config = dict(
    hidden_size=256,
    qk_norm=False,
    learning_rate=0.00117,
    final_lr_fraction=0.0,
    batch_tokens=131072,
)
Each number is 128 + 32 x the weight over its row's rms, rounded and kept within 0 to 255. Layers, rows and columns count from 0. Numbers have three digits each. The size before them is the row's rms in percent of the matrix's.

# layer 6 attention query, 256x256, rms 0.0543, rows 167-209, columns 64-127
113:142176183150139130101121191086098104140110117179160155141133125122104155120188179130145198115102134076133123142102114107178140152085082139108135138081111144117121135098070104154172109145148071
109:141133157102149133116086096177133087156107143087146150171135108092098094164127154109120139147140123118106105115125161107174126157086092060111049108151228100165105104143117093080128179106173069
108:149133141112155162143084147082111166167118154114154125111148157115083157073159107134130116082100143151122109088134110111088093161125154153179114167145137191072057132130043154019124108099165150
109:145108141125080135152164136142123163101121155121101068103110177126146178126130137102109114180065134136212112140097130138176124112188100107159063139178137146207164151124129115092095125152107108
109:138137115166121108161184131150076127183155078124104104131092125121089171088086123126107116133136093164152136173066124156173123113120113073202083172089154115143096174156053134132099134171138120
224:131108106139080176115134129113170132168129171094106164164080143128116097081087147076053096164139120177102170147170103197152164115161170119099095176162152175121112092180165196175082088108153123
094:121062162146077132083144107073152077136103145070091141130075156091118100096072145072134042152173142211139111113168095158109156113133130170120082165158150159148128092165105196193118145087127115
106:149097136208094143138159109109147112108135106103138184159126140178151133142142078118111167125177173149138143123078049152138138082129098128093129105214130109169106186145106130074048125122177136
115:117109143044167113097155085164111116093154178117112057126119103126156119150119166172106142186126150105094122079130122112131158144109068118150082116136112151125084116136086105102086173072114127
103:064128152077047141192173121130131074178063127156167087137114124096121114105141130121089107104152157139099168125126121152118165136135128134176130122196202114173094127122144124128165152112161138
124:103126085152156115122075130161105109154110074090164139091128072118122145166093156118184159088106125050142134136064164130168096135130146100148157124099095068174137137094087127105115198137112119
112:083141154084100177185099113085131146136115108157129098077136149171118136091134119104151145169063142153070114139133123144166141174109099133129148135134088128135115156092145134176145200081156137
113:086149104156103083119126141129170128128106143137059102187128115162092118097102086176123148084151114106155138104110171178137082139126133133106184075105115109088109073135132164150097122139123128
110:070087131140113131166142138060152160121111168194151142099148116119157135141077101132141141138125155150138106180095088134097135134135103159105112156084196154130072112128107146104141195124140051
106:119135152166113184176153191159133089168135120143096176162142109090128126080136174103134131118163183149113126178151077157152144116115138118147155140166118140144177132163143092121134122148171110
114:138113059141133107165095173161092114157187117144152108176109124126173156144152138130147130198170097132110137085126141140095105177143062132189114106132041111097155144164120113122221192127145092
107:151168166135154172179133128124057129137128116152192179087095133149105091091124104080121089106160172134136098131125099121086104130091105191055063133148173098119168138105179094135109192221101198
113:065137149077119141103121184135134110102093131167107124099110103139158117148132128110115124102149122094146098105177107135117041161182147110100132195091102128108064148116113133090177125118179129
106:116143120121163088170158108174102157127089132153174104192147170121167111106120114114141149120101131119101167134143106110158107141158099175109121093130127105100190108039143141126112149145149091
107:122145132135143079132115097108156090152169156105132152187090194080097105221149158151103113146123151106220100208048130076161154115096141120172086116184107151136117149096161138075113126129158180
111:161095168104122130123124125192096159101158126107165134047124173097199123122145049127174114119101099089060074124144151124117087132167147115102146117097131126126125144160101186103142131162106167
111:153148145076123065126144149124188165128136094129127191165164146101065123145185079113110122167111155130068111114161123146098064075103157176177194091113180130137093102089173132136130126123155121
115:090191175133129140194179176091125147120037130193177126165065164189152117170175149094094119190091172134102077076156147096129118133095093185137121123136104141123121129108165093120104144125158139
109:153130127118146139159146159114083071178070097190135161130121119150134128179079131120172138144156144163113078088091087144114168211109134154130095114091105109077124152111139169101129097149119128
117:085156085141158109140170145128105221131133138114119156140112104078140145179089161173092117103145098088117129122122155130137136082109167097122037139052146120093111141130152111079114098123069118
083:099164104106115115120107148126097072084147159098133125086137100149088150144130152106154125122080108129120116161108140144113157113101145064171126096161118126137122133123093095136154138158155140
071:110134107129110170142099126094222172107177112128142148108176121112151120165129125095075163144139082172109085113162144099127129124145111108075150163105165127160156166134115165121142132163154160
091:174122197123107129149224091115163158092131162104116161176131175129185140136111156156060160072149155164113120132198165134145157128175144119105143143132143084104095133103203127155125129159105171
068:115173145152127157119184109104155168131174133140138194152124150156125112121106099132095160152202104117122122110138127102145196167125095102141170153104091136151124108089129129097166148091130160
077:106089111166160102093090176059073126100087144123102104144127150143125074155136074132124128136114123108162143117147120080137133129130106080135139104148104160144151183127048103107101136139097142
077:107100148103151057139103139162092115065170132131133106131153047148118123106125176134099138088125161128118145094131125092151093139067073128148102125121147154132116093190084151188108149111113167
086:084163130099132114175156101080149164162104129129123196091135071124131121134171091138160129141137154085168078143108144076199115137154109116119113087081078129126125068117108102089178084118099124
083:130183138144165159121088132116075137125141133104128082139148157132140096088100157135153108147088117123081085072096091106099099107092151086126184112158109159125144076115105139137157115083107149
077:132154145074096134131162120166156142176090135114119119174097146089116154187104099164138128083123158120173148098099104139137200126127165130158182129108121104150099118081130141076188080091111123
098:096115151113145099164105155068099103107099077124092105111157091163160107119197106146116122143120093082152100152132119082118121134092125109131129060092108136144189146099087105085169136176123099
085:126185149137138114108166120167177122136165164116100112151110091118147158147060140138134129085120125123093163142155144163098136130136198103116174176137144142126192177164141145170104089138099095
090:141162140114098134105105086102118099144133115132168077117096120146091119115096129123108143076094080165126138131128166170107129070145086121128171164103123105141113157156164121089145135116138098
080:074115125102112116079133102130155119167073129137104172091101116100150195141110153156139129096086144096167106096123089133112134125220084198181126167144161125150167095115097187100165061128104152
086:098123142138134134043095158151100101107119104169103121091132100113155117094113096079135101119150091075159083160160174150135137110079124170136179137121154124194175132117125145132123118099104202
091:096112174136123123107064132089090171100101110168150127044124071146146108159096067130158091159053109105187097149108097125125126175111088123174065131136140147159137195099099098172174136152116091
076:134126177107153166081124116081151167140133123160154077153113127120171122065153130090183076152123096135135131146114180171111145090141098136128103193130144161196173132134140155147178163118102173
091:119133063116137091106110111130136097133115125093150151132140170088094135180121102125132152097079159129128181076114103149078104140161160063132134132157141162090094103131095158146137089122161122
090:158168135140156137097063178091111099077150111130193091100127060218137122120129116174162072110125060071100120166135106094114115114108123169118129143189102126146196150108129128127141112144102136
# layer 6 attention key, 256x256, rms 0.0558, rows 167-209, columns 64-127
084:070179038079142094139161167183130164140105080070199103046126059120153102105130108170138129120083116089163085113147125109128127120180140146174162112111109091117152130099138132126109129120137191
112:118154116112157173193205156118086069110091164111125138152088136196143141137137233124099150156071159169130031120185094150128097077141170120176109162147147191144173115137144094158100181117152143
104:106168151131185072166134104115105138161183155178122160104148142119169117173169116149178115129147093099144121156138118121123125086118089091063128081102063080204133131110110101143103091161083148
108:094116046124062086144095108106130144112100100057121098140043152115173122087125050115096113100119096109182180148171141151114177089105118084152134119174131166107176076153125140180118104133190083
105:092102070106171157122124150130142143157126090085139089171084161116187169123110091082092135153112128122102113118143144100160145142083197111104117114133146192088115118122158139112131108072122122
057:053087144104133119113111108115127059148087162103111156137141135127160151136165101129089055142099175120148136137137170057119108143088136135141129085149152144140086184101163081122144164129120108
218:137169143113179080140095127155084155097142125173175112097176105134135163173174107149183149111120106067157109079065160072104087163102113128116138096086079084169137187082136084087147145168086148
116:170186091124118062094161132131058145097079145133165101101118053178136116120138136151218144131122084053141103111142205099117081128129118089138130082083092096097150139080087087106085176126082149
103:066118129113102176151113107074098086144112100091104132141091150128093130114108100116154126143114103131074146146137123135112062128104196160144216099120166171131127111159139079173159122128144094
142:142177110136211087150111151136075136138149114111144112105136090174119155148150120130160163106136142069168115070096176085101118147059103110136127093067065087159161191103115112140157151181087145
084:103115096163132177165167141095118127144109115113117097110099155129143127117092138065107137146128110198102137147199097166195133118143145195166146147200156115100113135144154117151077108115115133
104:079171101143097089141115176110118115093139106188134065086099083100093108106165100130136119075149105108120155099156110104151111157149150135130134148106137104172112119111108175154125073189102164
120:138138132104112072108083126119116191146177131133165116070151125107126178132134152142109156142181083081142086078121151124103155151107131117119159125113115080149114130154132103086183156121105150
108:097179059201104144147196102147160138152136150122129133116126083136195120129220180085146148152138127118110170103175151100121077112132139148159190148120114122106161145185144150123134085096148108
107:103156103049164059138133135140148135164071086151123115122143125115120170195152043199109129096123079100133113118053148113137140173107137144123140109097089151097086160096162165119174172170088079
115:070126199099124111148122182092141097115110145166129113074119132179134146078174098177144138133152105125176015108167171147105090063159154189091157114161091079112121084137142155126085107135123169
106:148052176130151126105177185090123092105150097017129075112095144125135115182174133169138150073128131167093156071117110091069091089154168141171152138144154159135140090155131128102135081104101150
113:095162152168148157113131140150138109097158171137159127042142116109098104129189141147108153124102134161122221125118167146203143139080068095078135107104076087136189159133121107174044153074094089
103:115092098162080136134144139140143176172105132114079137119099151097159097155130173117097115078135108106116165156189129189144138086118151117103106093151176168134110117168143120126132111125165186
106:151175130141134116083103198114128143078148148080157130131135108111082103059058196121153131171167181156136133099179110205087169100119154109115141169088131123168148103103096119151149155106089086
111:160154113129131131094068121124097077136127133094128078210142236089097092124124204115141112160124113119150200162123119164126131107145102136123127166220127136068130116097087199143151114147085142
113:128174125093218172087100144151066130140122113164180114116148117158099127154118164150139121080138160142140113108121190098114146104176132094105160141131106098133108162087123100134143058098133131
115:106121119097075160127095108200117115181129075127086094104127114132152136119132175115139123093109128124139136166120184145119162115139129139165125108122073162091164132124094177105177068125143198
106:136102138122108104142080163175166145161200140141122123096139151094171121090109148195134151099130119166136156106087120097124117074150082182130086125139153108144145094115112168156154082097059164
114:139144151140148181144104081178134094146161087164139091175125108061088122108151078157162196150116165154067143108101110129128146200104140111086152124115141099173093121100126157115132101111159145
084:137123064183164141099118203156154152166093116179146099112096200149143163140125065141138109124088167177138139109088158075129092152115107134150027093110099134122186123103117089123131112172136180
075:097099135111140126083146171163087109105109120105113113130163151092208117176144104151118131135112129122096142185147096162199106143135131091109048115114152164122078107094114149105186076111137122
086:100173107143140099125077106138118144133068186102144142093143072058112099082141148153168093175148016113167182145123139138113132087135204122139190137102165105144125142138115170129120148114114063
085:142141156153153136173083126122115161146151156094124139119079122114085087076102228084116115119155125131085217102206138124122141089181140134140147179110156100118145144184155130124094183074108075
088:174163161144137103088169158168089141085111124184136108197084156167127128120144131120194104124109078115173117073081180064106069140083093142129137119106069136130091118122105107127121083118149125
079:132140140127114121175118163108146118129071117173107101178140125192165130082075098146138151132097152141147201106099154103106167108135131170093091117095102109101126106049152114095113124147154184
086:141109088140145098162074151155142119098129068147162115131119112131126116131131095156099181062122166110082101170115127120081143113130088158087108144194095170107147150108134103122154144135166130
085:155108197155146116109129139160157117046131135182128153111110097161191117174096103181157176103120137094133109099139141106116128160093139123095113074095131140153136177086140100124095106162117146
084:183137155143171089131139107126160136115148166151110144108117175126101122143096160096105102146138188169117077181129091071074164091149080080134043165180155127143112104156062084183137195147122142
092:203133093156150111114131158193109181099109144173167069111100136158161179162084134115075153117131148124172137080071158146169141203089145127085156100168111122124059090123096081072165083123136121
082:142181158158137142112051084141114166077111091063099146054117095150159040126148138157157152159141121089145156108120127080130125115108140114159121165161110088050127130151131169157118103155100115
099:193193085119187084071112116124136177126157143120065144113166095165109084122104159103149106104131192167098156163090087123138157126147116109154124190171194130113154105101118136138133118131114119
080:147144068141114112139173100118095174112164090062092182147131127108141132121124125138120126160155110132141108103093114110043143141121169033158093183148142126132101128120144131123127166114125082
093:183171125080050143132161134099084142195179137147143116128148132160066188141154120104075151100132149108136124136159127179165116143081118164122159159152177139123180153078127113163144137094162106
098:086157117133188132114194189173105119114167152158159116138163143069171161199128121140097142166095117119147104170097154104147088141084165144098088107144136094153107094122153103125185101148183111
082:104126182118117195156156161139135117148123115135186129091071124083128123149111106061124103075153139151128140181145175117142176181152104180116128126127139130125085160164141124144185147069144165
095:156116122133154146181129156115129112149129122148130137130089127103191104138089116152151178191103100154091171049159075089190110172116174154107083080100161133104115130135142088102117111157149076
092:120137100104160159091147135176084123113106148169157109117175097096143102128150106122103118111130117133152126104125159151218102123078125144147100067124118122141160163122160126166141117139156142
# layer 6 attention value, 256x256, rms 0.0645, rows 128-191, columns 64-127
146:132115131180074108167143135137120134161096124180098153124083105207136069112115152113091149091109133157084057176111159142114101127138131079110155114092162136060147094115077089126103129085150107
131:098132127162128164179111107164132126116165071097171117167151130114131150074154166115123134173091116174181138116129116135117165160127106125168099140184130136118119104187159091144208123155131127
127:140138100128072186123135152123138132139107142130108133100176118090146151119130127115142159137104110128131100151115125132093196159122128122119159188171108111094114149064113162146096173115094092
140:154163106134101152145136076137117123140146128036151149131186169073119125069101096158139136144116167155139149094088106062113099178170141153135130120098138175069136117131118070135163156147101149
134:186128199147147098133143107136048073089069146129111099188147143050136148158150117087193089199129157138171140075133147112122103112124112166107088108078120108131115112160107124122106087124117128
126:151094182121135142153127171145090115159158092140186085131085088129119111132162132092123129122078188099155167168150164133223107155108163090132122093081145176093133118160161072142093119111148089
142:107136211101141112099128099125126219134078164101109155132157161119132123115100110153092162130152106131151133170137187111076109105140143140118146176163164160115155061105092192113129119200078146
123:168084144115088117124142084105141111086152131133125092151172109057100158150133124112118128156152122110137135146112136119160080102157141143117113124119091081147091141099144204111143167106134081
122:113137114191093087105147125119142191130136150182085154094183154128180134145113100200105106167136142126131158133152078087112194151176082155134142124137110137177098111128116123178125085136101129
138:142107098083129105138156183096092070090055142146114079195116126136105193158115169160172123134155161171150132078040142072168071116189146154092107102164110195136113105104090102105089126092108040
146:132181090181092101122128076139134145087154079080199093160130156155166109123094103135102120112127103158105146085150089095134154084143123166131126116121143159124121164139165145106146067092123218
113:144112116149123151068117173114136135136115162129106160095206158086070123118157180133131127102090131117134160185121143115117154135115139167199133159124139087141086154109107122089162128155192099
134:107128101111140114157171110097146145142164175140120138143115089130165141133194153142111088107190136122145099117106118130120217151168129052130171129134121091159128172133195102151130082104123138
131:141094131163166156145162100194138133160037155135138165052163146118173161128149093113113177168110119110188147146150138129126128160144135115099160139151099088151103148166138083086163129149108116
135:103193126152108177117114128190125080101105101118134166125142096092108135132066136109095149142137085139134118141120148169101147189079143170137100105089093088108147158142121061175144117139144119
131:112067111107106058142163103147136116159104075120152097142107120071068093161079153170094115142065140136112126132096158157134080118129182167149201103114151151165102139149145059134136119100100140
132:162131071203101123072134075173116176165152112172153145154147128110141093139130138122143111149110058143075075065078142129048115113128135182097120124125080112109107118161147151162155155116089212
131:095042187118161121091050162138099121093155103120104175141092118154112161145126134131106124182087111096140135155167180112129199068179065136125199128144140157112112116114128129071145075131150175
129:147114119146166098141109115116117112105137130137122154146107108197145122147157193168132100144143090136128093113071140118160136102157145079133196095110164201101135127118127116185116091110074078
128:158156196122139196153160151151125148114123112165166128122120119086105116108173167124117137136164090164076132122105141136136103196090179108058095084113123113097111101099126101138131126125135096
125:072154192074088149156151127087132108116178082142171118092120087146151152152160141181131121123122121079139073116091137108129152173180232093145138098142144121082106114115163139137095140134134115
126:124134135097196084113168098103154056112098226154066100185082143138168119121102120134123139069127088118096174109119147149135053104117087117091115114095102054126156114118173125129149147070151161
139:113143105140086119104130111167159208143135183125116178115166160119171109113092059159087130113124120134166059118129106179159148100109088119152116147084140153075175173144109151113165181112112156
137:150133132130143155122115076052089096089157165152086121138111127157113089067156149193115143054104072161095112145043135111027121129079124146079119073095098153146071103120112120131138136102128104
127:205167158148114111097054158124136078083151095097135143115124135091086114091151155122120121086107127087128124154119131084093194136154114110081116107129107096145048095136170140131184088087139103
132:107107135170129170108152087188153127173144119125153117146128135083140070162095069103152152196134113148137101122136108107124108084126117110075124146115159100187108152165102153059161138108096128
145:099121121124137057107095199139127154107153163150132153122040136172175109169080088084137136154177111119121104111166121111161052098061083124140037127107139176117090119121117181118119114131075129
137:151141074123113096149123099103104084100149131154125111201116152145111116108145146149128113142154119140152117174076130105032101156119120149121126092127045145124072174189112080191098190083092132
131:094162180091120030197134114075145120110104117116103119129099125145084190127121160152124114101114150130101198138125149111098117112067129147202158147146096120115146123106148103113152114110095074
132:193089111111149099133125070130032079097136117116154093151087157102028148180105175085141101135138151171132095131123111123114078184196169146124116133118127107136118108138101099119057110127075192
139:117100165138127101110109115138122067112159076124071142135112136066122144162152101083142072172089166167116129133169100095198159139142091085144159077101155091172128155131152104111136133095196062
151:113114095100149088139109154112144084156106145133137114101122135101130200111207118100129090132159112137160158177077120123074125132171111185207127148185122116156134224119096110087128115122119129
130:126147140123137104102135112110136159129101146102156141118167120085144148074144140157113116102163146126142170115085117086141136128156137128158104152130067109122152096153132089173144117141120168
125:112105106124160153167171120114111143112135245205092126169212110147133101174104119102146081131060117122072057146148140138094141085133072105088144146138142124167120143088103145108107130089127112
142:140177062107127092137071073157132007125152149066171104148072158133138165098091096164158126094174104163138179120137103096115109138110145164138078134169185104083108131157104123073148123167118070
126:125166092122157120144167141066122143143137132076117146146146160140115161141127101151118099088167147126148095119139141106082153153144155129201186147136129144189150167087092140097098091093111143
129:106156056136126102096080121128163131183087089101102143103167122083144115173163069152113126134156129129138155146156125178195127105148124116154180178105159096209111164165205114122128102181123130
124:128153145120125111128122109130157113167196148080111143132101106127155117115121101160118102071160148104124106119193113177167091157100073079112123116056163147071126110130121174096164111113210140
127:163091078131161096107155124138110115093165203153147146137166156132133151091202162174175118167101096113136162084122154064069196082128111180147152123118077157121146082079164115119095115082098114
127:144083123156082105143097097108062065129138068094097122144085061135112132094098190135097116000072165111132119150109077142145117218126097082185158124162158133128127123137103116123164155149178129
134:122122171162099104164131061129123149192166115126142166162094149144155156106161057139132110102137149113153111130138054098138095166098120129096113126060151155166096133174120094062205124162122134
142:110149142100130077184144098094110108075122141121154105117059166212186106143056062114106131103135097072109154084163155154128117109135064119051050108124145126098100144132192130115103101142108189
124:165172078165142169117113097098137123140136166115103135102207136099185065170156036104175205191124124117078136111129144153088137115130140152058071140138176101104136121119131128120126197181129149
130:121068134125116158068198136132168161093133181191160183114153140170108100178082140142113178128088114128089164093110162099127139039095142146094113119070143092133147105098133111096088085097142035
141:128158159144148162119087059150086125173097120108153194124155120160181184117084098087161115180173144115188123120093138114194173115157130125071093135111152105162149213164124143108134155169164098
128:116114157168143112099169063192130186173106140105140150091153131131106113092111118127060173196181147156144117092154088126110143158125136164120134118129126141106135127169090115123140152108088131
131:205120142120125120003161090118107114116141108105122094057125103090111085144179127130095095098132123147026168118125158133099133115158159110199168142120122138122127097120106176118101111136134179
127:109146112132175192142152139130120173132120125187179140135138104115150171170154138113101109123133108167102145150139135140095118148149133095160099170131108144160125110145109132178031123119043116
147:146139105171109151173114151089130138210129147137152120137120146095119180128113065126135166126089180077142161190166164177141106164157166115101132075079092156172134138167157066146168137143133112
123:123131138102120069115125069085151133061172171168082100121105141108132119069151133126106092048110118136099110041100151138131102129139117134085089096150113094102100088132115153097122081121107147
133:111138138109143100121082133066165139075173111144157097146090114154123137094136173144141114051170166125152113154082108142152089152108119091106080130131091122136120169146161156164152087139156105
136:110182116126180114180065114109128165118128122130110160108093166087181146144203148132165103148148115130087185126116080135089156220118108166151141167137131159106089154100180086124096105146126151
116:143125123147120131113109099192135177140159150125147159137119139155180090082125136100124180117164116096139156102145119173104137123028137112106113143111180145164159179134162110137172162077099176
135:095149204151096112162106112128138148129161143123153177142160149145127111103139099135121121093094150097159128112121099113103103197084070108106110153107138154091143137153113093131171133129175124
128:085126118131146101056058166133162180056148102106184136155076154159084123165084143107106127162161157164137109100207137129225197073118162112067123117075154171165123157159156162105133052123100069
128:145113119103141102123103072190127092178053099074089109120118151116138126148076119161169155087111152125160176218127091119122097173121111105105193141139124119199130201119129117086166150126156086
134:184164112165096131123077106090121101078157110080126066147084134157172084144111122098140077066156150149091170147134115153119104111113123119062069032070097127151073157168164072128123095126169169
125:148140094136125159130156181116138045210146083103115120127129125110134147154177118094130090147139187099117155123141165166085135186074169137187172091138107055134187124087126086161130134059155153
128:121124109143151192122162145178104104105146115142114111137101161118147088176083078114144183153145127089099119118163158091121135101120176144048114156101101134145110103094124108116133091193122138
132:119172142175115114155074173087123156144126126100123130171090095187166106122124152138170179101174138132098138141108156141117095158073049101086110097101102125122087152133149082107127106100104135
131:120124076069179191160131144144154146139132158132101124133165175084149148137166195146156151112132093149134144132091088163126115140173174119153164169154131085124117123108117160098135083142099129
128:106119134090113128092164125132107132170101142122157132125093170091145123133087112109107124063152138102166134076124135158117135184156184081147124128112203050115163139159118107138107157124094170
135:109166187124125150172084106189110129151059147157104172145126125120128202123174142132127117137172143097173063165096076122127116212136156106122166144138133175095190185122130110121077147171126100
135:124155104150160185057107228121164111123140155123160097166152148097127070126107114092149128112125145103146149121171114115136128138102105147082086145134091058163063182141176187083168103167199152
# layer 6 attention output (transposed), 256x256, rms 0.0673, rows 128-191, columns 64-127
131:164116157157108117101152134091129130182097125147139109163134093150118126147096119122115160102136116111123122134137086169114134178117135128094067086088094224099112169080116139164080118128144152
125:081111095121142129155136124141117132169170114046135147101148163117111129133131126127153141098101113140148132116126111091077143166102024130115103127209158081108140145061106125216139128150114126
118:098137172127068151140113142137098151098113140219220083222088149098132130137044163140119124141119144155117132095099083129118157133100146127087095112146145210094091160091136131153126139142051171
136:132136155150100121124124141132123186072144153125096096182124124176084129136092160135130071114138139149081117068069048083107136167135169119166127152121140108134158171117164109181148119106135159
122:156166124110127101158138166107107121128090162127102120141148135062174097095161181081116105112082161128152122136130134154081142108135122174088196162157107089159147119072096093129154116142120092
108:170179079138125143096170168136134095189118114103126086138126091115151165180127148067105115125079122128151145134136164124172099150100089127091083128110167122124126129085194084157069109160176099
128:110164094105132143112138148182113216136095130076073193151096121093095214146082132067152153134119167128207189055125202120149122118143139155135155178088086133139140108194081163101101070102129123
117:137113115124103079160176117107109111204159131159127115056135204119172081113190142133118150150077079220105106133147199101146130115137108156129153156095125099099124141119132158142193120140120111
122:085146140113059112118098099126167144108159141092096128136146113145131150082133139164099200182124137129116121103145195136103129102114114147175128038100105148119176103135085144040184095103118110
133:169128053179142113124196116070086128070087126161139123147131146145126168173110094125144162157109115188162118194111134066163157158192196127126170138110169145100113144127155068144103084144084037
128:057102157137091109150130063102163157128145135051152151095166107119143128125100090182136164108111122089106156109100110134128126116128193182142147127207119074125103094109118162132103172143112150
105:123135165153144134138164164134169151144075135201144147141064124162116056124161127145119170152120098141089132187138192113101130090114136100166110065120137115097158130125084126074154113118134144
130:110066141163120174169089154110182120113136154067102127162107195133160099127117153158138083153170148203119143182083073132142158185079087112124142112181144120178156125084136103134100058089134147
121:159162132133119239139160089136106107141144112088133108113113110169124144120100047089108098135131097150124170098144145079106129116057109069126135136102115149132134112153086088080151128147119142
138:104080129180106102097116138132138111154142160205175083135127133089082137142056155081122152111146111161094100139138107100044158143108107111143114119148135088124130096132140106216149124126174132
128:165162144177196091134162096083132116132157097089135087126108133147112108170068176119132114159079065193096141183116145097117098176104190071141128138113146124116101165106080106185149194100122090
122:125103139188118139107103081115100111167089154109144163077162107137049059127135090146106138141131103101042075075090075176069108142186116127132144126118085158087087103135104128086213158162116135
125:110133097154153139141145117105171132159117151052127188110120090147151136132129093143129191115109154123178078170085199135151175108133094105122135101140158144106150102172042150180133069062123085
101:098097087165138123108101150108162108134128104048121158160152108127137102093173148166142079095110123159156111183088080115143159136132156104151133136132145173153130103092098202128087123131134066
122:140133103169164167137113173111104161125172088240162111090154224055095149172133118109129110132141144128113086109114160109094129183071049151106127165147112181110136136078164158209117089147143120
126:110154108117105088144114201116132118117179148156119156110137214094160111167130161149086104139086084111114134130097077102158163153165114131083125154129145096134079109127167089187090099068129121
125:177090108175110154132129130070099106200089148118070091122116187090113150143130070135107164162144153179142060141150142181144154138108127133082120170146126158107100140141139056112120146127133194
130:062121213093102095089067090181151159152135191052088116158124101155096097137124158132132095141221170069117138054150076178091163111084153137198113112146120167119094146156124205075137139092138129
127:144149095186131105111104145016178167142077151166129164160131082134124186112138068140121148133109113213150086152056142132127180156130180126138119106104114169142169178090113088173113135138118193
112:180137081136102126147102153094205145159100146161152156096125133122113030092114071156138130093062095117172108184137161148178143076140085055142111135125133147161211121116104172192120130149068127
132:103152127074112157151112115156130130194163128133144077133134117093088124178083173109112097069121170172095195124123112145074093111114102175138106141164083144172068114105151136129165178172089146
145:147134119081157138132128128172147107101129143112097075106136109108161123149147091118114150146095106081208106130139151180151075144170195131180153128109095124060104079118189149080143114143092112
132:112066115140114069124104095097114123126121110156169108129106158115088166129179131114128120125102103218132115137122139134072186180139153142183127153143133166159138172106136078191152114144153198
120:091190082164078069172172110103100079113136083077098117111110165115184165090122112104139181154121155182149133138167137140141170151133112087119152129157164143121115154146059134120103104118170108
121:158174108167178094182156146079126149070148144140173134094103135122106103128127138128157169141080078202101070158105092121129075184150179191096166131097143070160115149096090112199131130122084108
130:137111125087128090140133078143173084183144147063139138088130086151150133073182112126171074123156137136151112196115131123157123080139049093120113117187131124166163122091113133153132145096142015
140:149092144138124156198156147131116067087096108156156120133106174101157093138213114150148134114141102150127164185119118111062122141141200089184163136116180064150136120145137127157145114144109178
122:130134135105145132111080153119132156130105128080113141107107142165095069108170117159184108144192145128136171125140170162154127089160128085182128141135135098150178179135084084086165120116161107
117:112138164180145102137161129097106148118127160154125144188150149102170142089086150132103107176113150095167100118113080204133092125107148163125126133164076167148182165119106123132145143107141080
134:132165075175112121152131131141120134057153115113086131107092145181136123120191079115179094140146085186131184146158133073165128178137194129134142185146195092104152113146143151183189132144101191
123:087081183169163119109153075077137153065124131121122107174068129101129130052087116156146111152195141147109150106114109073098164094128226094170135119190151116199181130100110124064118114115160046
129:157126149099138119139111135132098117095094119076092154151139172187123097133078183146178162142198072147087154188152126137159118088106111111094173098089174126126110101178144134000139079127151132
125:143121174088156122085067078169134157189167157082085092184099110136125138115183111196111094145156147096167120091126131146119104097117128127089106103141117188088129083105102157191140133095139169
122:129126137158099162142142144128132168061077145091156166165181061121175136089150116130143082110069165146119126134104083123077180140167181075149157176163130187162144155109092056089130120135111130
118:140126138136136045127134124137144149167111149079109192151084066185126132087160098147133123117150130113160134139082108163137098123191168159065090106138143058141151126058071136183072133135153128
126:125166153140129133131101074126086097192112142061098140153114146208143122088223061141140114157182116111092158139106159121078132100136100176121114065127074072127152094167102121108213119161172117
125:152121098126121131138105108083133122134146164061145139086167113107149178144133059158107156167123090098135160152111151169165176118140149135106176129167149118053144144135147137126098153123072178
116:179106111137102174118153164105088101130103139169148104121183142105073115190121173140146101128098104119051170078185153156074178110122061181152117137099079182085160125147197146080168175133096128
131:104148084163065118104142116093182109107141107199134134106133085171182098152072114094075150087067141149118094122111155119132150096136081094149134072093130202092123152188125106041130140087159061
138:111068150063171117056130138122108098144114125156134146150094178122116080113147128118149134126117108129094135137096123092125145107112074129146145113146148065120171115162162168114208113128133132
128:157141179146091183113140133138113145120168141105119093122103094162104205150091146095115145100107146136120148051164128117089128171109122189131104155122116168122117095125113135139178131113114161
126:164110151146099097130166141146197116161082139127146184086117077152132148126162182121148140096110111091123136161107130151160116099222179120129163098075108150134098095106120165043095100138130179
127:071163104105136169130100115126119129130168094132152140068135167108126130142145178154082109086156125118148170096133074135095101151150118174138195141152150172191081122098142061101139098141153087
142:191138130120173127082119137075077155131106134149147100178081160140032150198131089145148138185130089166071122173151232129097134122089096108120117103115172147073145125086149060136155140144110166
118:117142121141098096166058120094136155117151146112077168133151171109150137067169127126118164153073149157151089109132084212170099162143162142073165131090119125059109166146077116151113082125072194
124:095149071115173088114039106080132112180134111136096151085098193127105056127186121171151091116129121162142146150154122131162146113117078111140115105138108058117148134144121169167120107141116112
130:154167076093113121163071089123148133108105160119147158182178164111125124099204135173115136094144092096098163155120109150089115087078106135123174112149146103140174083177080142115164115137129106
113:117114125105150187139095143167150200192082141078126146169168075088130191167096077111167126107148161080140179110123126160113173100151115151169167164177121129166136063119146094095120162178134180
124:094112145183058129119087110167129113226163143102109151178100133131124097131199073113060134121151171077114131073104133149086170094131113132106102085122134127103200115163130140134131108114159138
125:095144094089183113108100117119192189124147157108144146085126108122111142159052153163172121066052122162199153203153147111224130100160108069170147124172157151138120063132139162138117133120117041
131:177155110121154118126164098144093146148141123155126123148069158155106152150087094104146153158117115163124134188145151058101106107046147113110093130148159127185103143153130107111126187122116170
129:202078103099158061111075104071153158140150137132113116105151095136076114133154069197132095146127084147105117204123150181130151113177129119128150109133136070137142086079138113157104164208121189
127:143081142165127095125166110077109093132101089152153075168070107115141131107096122102165114167172173075088075119142059134085149130091140045092121105144138164180127058072165092150108138111159166
123:133170093121153195145132134130109141072136173174163101109130139122119189126031133130147118156117098116106103164164190123119128127115140141135133201120089175127107063108105049086145141159117127
120:156090156107123126102094075066112138154114127124111117167180127095092135183078104185103117105156097130125144120124114162129139110097080140129144115179109169110123126097178069160085102181118157
114:087189092096135132119123180094096153120130125163096064175173196148118082145106191134106171127175150150079145112149093122151084134116112128101148115139169113113124183129092130136188093125114134
129:109158149129135117111141154089134146138099170152121090192050173112118110165084141079158144150185162114131168099112104161163119165169158124083095104147165092161125157134124162110095153074142182
127:113142134171122159129141144130094098097094139128145150189066189181101110082173123138155115134135121126084127141120094093053154136053137110113134127108123127089154105175105158223123087126116073
123:087075146129197184115116156169172153154139175219134085080082137116104108149122074174098125118151126143121113177168236125125110067130100129143122108180118036142153115127157107117156137181132127